From a checkpoint of a small transformer trained on Wikipedia: 8.3M parameters.
Each number is 500 + 25 x the weight over the matrix's rms, rounded and kept within 0 to 999. Layers, rows and columns count from 0. Numbers have three digits each.

# up: layer 5 MLP up, 640x160, rms 0.0847, rows 54-73, columns 0-159
# down: layer 5 MLP down (transposed), 640x160, rms 0.0711, rows 54-73, columns 0-159
up54:496487488488504489503515470517515503511515489493472499512501507480512462467516518477466469520486500499521493510520530479522506489495441514493521498492483530462512502492490556546492482514524514494479468525461526446508469484491537467515490503498511522500498440514460490577516504521468461478516487521492548482481482536510472494510535465507492515504503527503485508484500545521505527471505492512511467479514493511512481481485514503469506526543465539519516506471455481539485492522508501
down54:483469486517485472511523471509505453513493460520502504523497521483504515506520497511481522501504521497499529510517454503529515530495504491491536548458517489492506503515478591515489501541483505473484489504484499477479513493527509481503474481500492521544494467515518487528483480524497510465486502535500506502465521524504516488499505531511551506512520503543479497511523498496483539506522484497485495520483484548529505489528501515657500502521505495519492528516527476525521529479538500
up55:498512537517509522503508491481560493505473532504500510508553445529495498485510534492509500455498457485505564495508501491474505478503487501462499504484471481482457490493482446464485523479525518492484512542496504467512509515482501491490551494487511482492512434479497489482463534504505493467512492513466487504506523517517470480510516493437500495477497453451503499520525491493547494490502475520485490483507522504549453466505474508498484508506467526466464519509553477499535489522466532
down55:539532532493463514512518502499504496458480478479511504509502461502474506460469502547501516486498450435501508487509498497511465504471533489511480516468514468517467468494470492468508518525524485507461521515522541485492511515469503507513487432504544494493537507500531490495501512514527546477490461534496520500492500502463488501527502493483502545514492519535546519528502467495479510477525501489519534475504535543455473504482499503476485509500518527481560506498528504498489498502497510
up56:524452532525476517497472483526508494538494468460499522483528442502497469493504485508511498492495518495493552483508516508484489460475526501468460480460457463532482522535521498472448482551504592499508452503445489516472537495489518510511511494519486481503519497496515476506536505527500518462507484477511482504483461547522516476544507510505519487474452458469517516548520494458464511513509526510482472497496539481565504543524487505477484530465532476448510517534461480510523460506523478
down56:528515514518501547474506537466482479505506458504494507504459508435495514498475456524498510476525447516461526494529510451460456477539514479527504501490494457515515507491534530494481530513511476473472503525496468518517502529502506533498487472527490533519468510462538514463464515500513482476495484485517513520495529590448520453534494531488526522483485492480501453490484527508544479513460528475441468479483487522510531499510496523496505491522468482467524469467492474449482504528536497
up57:468474503506535523455466477496484471533466497492478485489484488457531486461497470557513453514481516473500523497492512474468533534529512458548512464520533488471499482497515464528516513510488512510460504507520504506490564497529545470460512542508499501487518519513539533514503440480479460513532474485510493524525468483501491494492470479505460475528519509525518476537462495499520515539508512505476502487513490534509457451467482502521499454502489523527520505530532548492519463447463545
down57:498525535479456535501541520467462477484491493510500495505508521534521484471478499487502520500491503497574485513529473495504487505515497488472512516520494446505504492507478475459463530530476503534489518458505547535519490507487490470521503516475479494505531506528494506489481515478489468474473475487500488527487518485518499460508507498528494517518507510559495457506487513483511493491452501495497507513578478536461538564474531502594514452485537500537494499519503493459498490521517506
up58:508506530499489509537490503485484499500468501519491476480524484489470555540509544482454506506475516467533522464528504535456523507537484464499514532466515455504499542490481480456489493442505496499508515498511520456484477477537544493535534496473502482523551515464544502491487537499516518475483445498515460507464502522489503489470522513512482463521472511508533535523496512488504474546489514526509448478464487500499523480492548515507546508497476493518490515483527522494532500551494505
down58:516501503523535511473508522507502542526503505515551538498458504494504491478486514492520455512489503474503498469507486528476504541508465468496506482472485501468477491479543473509485467496512450504484490498501515495447466476517527472499467521521527509501542530532506502495516558528509446490502501524470490477493467511523513504475521531494512485496459506465505509533506492477463529500499493469527472499493477473517497478479506546454527492475484530512487529533458521466488492554431495
up59:506456515509505510494518504515411506523502475481477539526511521502520524489510499494483508498533478506519452446513531457471504516449475491495482497536469483493496499501543503482507473493489507523487485491481482493487508478504498520492472498495472475582574499502540507557475503555506524481506491471504531517471506500536484431481541493475476486521494482489535537465490565504500535505519544545501455497520475514543496474501466506499508513535519462496494542484517494489490470548506534
down59:536544498509483471473478539503493479516493535534528501522544505514566519440496516485553460488477451507472521480483453481510542437489515538479544548467473471480484508510525490551533496496508511517532522491486509509521537474493522571454486459516503525537480501531493520480532489530458547472488448517515508485537443496496486488515478500488521553523537489479496528431492519500590451502505513522459509535482466483432454505476495458459511548600508520460454463480544470494491515520496488
up60:511478508522538487486483493493482528545487536499490505526490538495477517496468535505517502487478533520473516438468485480496512473502504500512448479478469493462579546507514503509479476471504463526496484506500494512491465465517474483564512548480470470458497519513492519515464473514476515540499524539533544475464538540535533429471443479479523546488510489508521539487506516459523519529514521506473460470500523478518516541455556477486522467540509508473479515520476474495511479506474506
down60:495520486502455499504561491499496441523480518469527513492530511536482469465523493466515496497518538523501490505514495484501506496491547520552496519452506499454517516505473491484536455503471496503566495475529545452517485555468520474535519469516511490500490519455485513558553531489503550472444497503482500499494441472510511501484441468509521487457514509492484481492499472495510484497480521461429488521450487438512515525463502496429491511478471496502519495515460472527495508509481493
up61:490482526507497497495493472474519529511508508501497474533504503482502509497513540498482538508468500480490500486510490474473506496482491483487472493462500487498492517548516458476474505473499506492507504525510473491475526495500499505503479535513496513473522486493509506514507535518502482522524499529461505499456475510510488464521510473508510507485501478461514528500480524483498534512519497527518466499489516507524507480508509486432526489501502513493511534497498522492524485516459514
down61:492459506484548483515484458497513507533485483487480478526498459455502489485496500506496484498484513473519525490475474468461505511506518483499503476495509518503497471538501485473492523488468551489501482499460500491491536485494506502524517523476493463490515478491505514520498500528483501525511521495495500496462511498529483531505485473476508500512500492459532505525482507507541491521491480540527489500472467447504491494523514493238495507505512499489482530496507487554489463497508516
up62:474521469451538502504471460480498505545481525484464511555508512497507531523501522530517510484445501500522509511470455503490499473491494525469493475464495486478542481515538496505451488528458478491502496444494486501517459499476523541503513523464509525523541499451526514538507462497459478505580552517501499497490527500527535475517531448478506459489490442477493520514514517471518509502491488510469475464503469494481496557498553487482490499530463468497519502516455482510491518452510511
down62:497524493490468488536482479521486480465438567479499513487546492524520471466510516529509519495488481515467502510485510493484492479474514508527495491495512517523533506499500509525485469466517488503510507510517531528487545486469489520503525464491501508473479474481498521518507474484488478506492514520524483513494503484503536503487495485481512496511504502474513521456488490537526527508477480502465512470490539494490494552490533504461480485508505521492551540546503491481490518461504506
up63:505487487477506545484448490520514560472451485517486476518477466459474502457494542512526502515509485522487466489479517524510503503514464531524487492470501518499519513481519443472495527467545509529473471484527498512501471545498480493514520544510475494494530510514499497519508545490535507484548450510510458457495510534514460479522535478535463501513516537449516517504490484546478496519511514509473501477495487502531515447463520458510514494470477504479507529479495493512543514504499480
down63:514493485479508495518489492485492512474526476484504530479499502451496468507470503464469507547527474487525531551471465461515517491487477502482497495497501540462504521512478506521490504439530460480503538539513472480517522556513480471471483491509526496506557519564526481459527503515497498475465470485488497509499503514524479482484518494516493485524495514473473500486493499497505450521531491475483471509503485522512461512476537491541501507525528476492511478524516465494507514517475487
up64:482497484489508475513457514457513480500481497472471503485474495502510515516496493549495461510462506481464511478476472479467513465505491492490488513488537495501502526546501479490514504464486456514500514484472501512488521491506549493512542508490488491464531500525472524549467501475505497526465521465492530534481537492490497508499490474488516525521502504464509569492525521497551496481497552538471444503498470481492462515513505484467506486518502461489526547538539503514507490497479549
down64:464529476523473496532518463491508494513527514494463502500527480479496490485523530485484519509522531487507465518489517508529469496458469519509523571489510519513513489527510518509520501510487515440482469525506501490477521518499503490524504492487458522542487502482465512507498499497508488450514473500449477456469521505489502483518521491491501504495491479514500526500512498491471533526497529493489464520532521536545521511512514534353511513487507520489470545512511508494530492523463443
up65:515519532502485483511494499477500537503495458496529486527521481505510505520478534510551546473466508513565532524471485508476462536491477454492518474502518527515517491519497486496413508474493467515467493540486461480465503477462453500503563463502508520514540498461527457523518521484479476490493503495490510515469495467507528492487514488502513463536530537502480503510505518478535496520491533542500498497496510485472479426480464469502531508494481526473498512498485515474532506518479512
down65:525483468492501475499463521536513577455460456541515478475473497517464494535520520465546451529510510474535505488521511479535484530466470506498532470497468526532529501503546552525470538510485495534499512494522506477513517478482514503523470486469506483536488482517508486489535495489547483468491473490510493497498487522479519488536502518520505536514462471475481502492469474470525479495467476496490525532532476481484485460475515516507472526466548523505469510530498489480513529521470514
up66:473459473494569512533472465479516542495497486527491488503529492498497508521467460492512461487558518496522507482501470492524482549507478516484502482471521534499513478528526475500481455510515487449498477515478488465514522563505497517517492553512476527498528500501491467490506530510550497549488459501515554465485512473496523492504511490506521501503512531503506470535487500505508519536490491529470540480498445482487511480482474513518489490495468521507525519512510486518502495538489486
down66:510493508524508508547509491502474515499514473494466484470508484500491487510509502481505550493506503477534493501499500521530513494516499511496514481474468478483517479492472462504472500468544536541473564500464518496472521496515500528512531518529460509487449484481491510479511503506506501484483504529476534467533510536467497485497499504473522501502455504503500521479480477521535472502512500492471490559483462494465514527459477506401522490472524514482475497486464506514480506502517449
up67:502479550438456530480485500510503560487521474450493499489457482480502524507513487478453498529489469449494465481475516484489494525460517518480478494484515543506508499485494473477496485478448511484492492507506501470528488519451517504521544511518513535483519478540534463562496488502465478491501534498509543482460494482526533477486486488481579501468465488453504500543476493470517545483512509492468518476493488482472483517519551524477507478532524506427470494484527555512518511476481518
down67:469494482461471489530477504508477472431481492499497513497484477500535486514501536526468439520517458490455500525462473492476520547459520482509482479522501545532508455488510527552515521512477514485509505529526489503469487463517508529502494492537476542516433542528540500493435475492505484498542508517475511501524519506506546497492464485529529562516502518513500493548540521502503506473483493467522526513529491480510516470532482514432487508500509503502482497527464500496519495432489515
up68:516507509465515466492518472517491491507525464510508502503490538458523500505540498516476474505496529526507545516507510488463505518490423477486491511492493502524447473538480505439489495486548527481510502541447466473494492498525492490525537527544489531492490494517514498505495544505514493543493497510511506511514511540496510545502497477498517503536493507494485532504496485542488523498513538530530481534525540498488522497452519510453541499492516523463516500532475492511514520502492528
down68:520537484491481484445473498539483553515506501500528509475500547507521532487519490513535490439484505500511484518520514512508477458497467503486478499462459469454470488479483527507519489514507477508474534434491499546488486491504508512483513515475522492481499475470508468461471522501500480519501479476533517504483528515483518518531481508501488508529473497473472518498489485499437519496491541482451479530527538507487520504482494521588517490510536531478495464502515513481498529457531502
up69:469515497523508485558447491498485565573554468471506522561508502477487491469517484513522517513531560474518527467506513478460485489502464506506414467490493517477525467487486512494475525506505509488503456515535493479502500473546517522564492530479518448540524527532489500521506497482445545485513478455494489513482458527516507489552548498495502511501458484478562539512489496502517545472563457522512504504476526504496498532479478511488481461467527510471465524472512506505512458464487493
down69:467460510498516496547491480437467550535520526559489554529484520472472537533487546531501431530484499491521541447473484504479521518527507533498458554445541518534499484576552466501504538465518515488505499468455490489483531507514458477490512519484560430500533514452564492502522570504505532540475514427545487521514472526504487534504519492472470468556512479496547530496458529429464555476500522521520494431453442508527505499488494547296490466516522515500523551488578507571542494494478536
up70:494497500519501480479499516525507520531457458487505472550547533474495495480532555474485475512496505503481510477506477528503536528537471488503502484510532506443530518524464474466493492443501500513505469518506477522529500505530518493512497488517503547534539531478524528556476466522479501516510466495468512556483517492484458490485541445501550445547532467503519495513448491464517537520514523526525464507468503483541508478498535544501506487502523503537512490484527489476508488572490520
down70:521552491517541503555514487507506503494541509549436496524534494467518460499494472497493473485504521464506554483491512486502488523514545475517471487511459476488510514496518466475536482537491484522511499495482526491492493464511493531468518460555519464509508489485450529519482470525476525520475528449523490500494510509449464523527523494483487506484470533490536508514565459480516514481523490513546489456474487496520504483504464485407476533511479507503476512521548500515555517469492476
up71:498495480543532506497489501529529501510493519514525500495517505487443517490518496497490502494469521421494485531496455488496495513496532498486510459490450541478513503494541468476427461485496544472479492468477465557493481484438493473484512511511498503516492480529490517495518511514490483526487488467465476548467493485503460507471490479502494512521486467468502492535510476506526481520486508514521508518498453448501476510518461487488523517495477532504497504507504519554561483475507513
down71:488518470539470467535482494535487491503509502541517452484524516486497496490541524488510574507547506518510512496508509503490523490482533497547468517539491513509526509494513474533488472513513487514467508527512516511484479499499467491517523479507448494519485513489493548533530476506465487501522488549463503479522482506495516517499531530464501490524473511489518513528519529501503493536511510476505513516520501486460458519473492507457510487532510470498479505523502467508536490515487489
up72:491499474470523515511483494472528518485501468488462531470514490498491575513517520469466536522483531540518501463554490517499468466516516455513502493532501517496513523499550482442508471481441517501485497464459497498500511522506502466491466517493489506472521445472537515499504511487489505501526489496532503529435494503534461519491486489527528479459455492472505464503491504524515507506509511503493479470465538517503522527460517418461561488512530511453540505464473448507515479490494493
down72:509465466483527473463488485479511524534520473483531525487513449500516533515477468490464513471486483523500527505525468529487481469520542478483530472572435518523486535499499437493470514486481467495510491504485498513473470522498523476501458501511512493528447481503471535491506526509520530458482529504497477481507539458497478467497490502544519488508511510503505494506496478494484500490493505510512474472503514525483471514467501480449511502502452497524523537507481505541494501514482431
up73:463499530498499532504496500515512485522469532484478467481446498485493507489503542535489547527507552457481486492507471486495465481474446516457502451471464530458510532465493524520460501501436502520472494489487477512505508480513497505484441526503480475504506482459523471493469498510444482493483454501466469514504508509504513466555478488514555523494466482474512515503492545520487507505537518497534488479498494484473486512466464510483505504469499448457456509512455504512491481527496516
down73:465468486483457494489467523502507504464502541504506485529502518536500481478509523535500509478477537532529466507466484478538508510477487522488482456458495523484504487445487465500505514523465519548486490505477545484491489492513564515518528501496490485523523536490475493518530535484496476486500487518533513518517522525518519500509516489516483545483508460511495498536509546527463433495518530504468441526539451501511465536505534524551512574522468473510472439532480499508481475481480540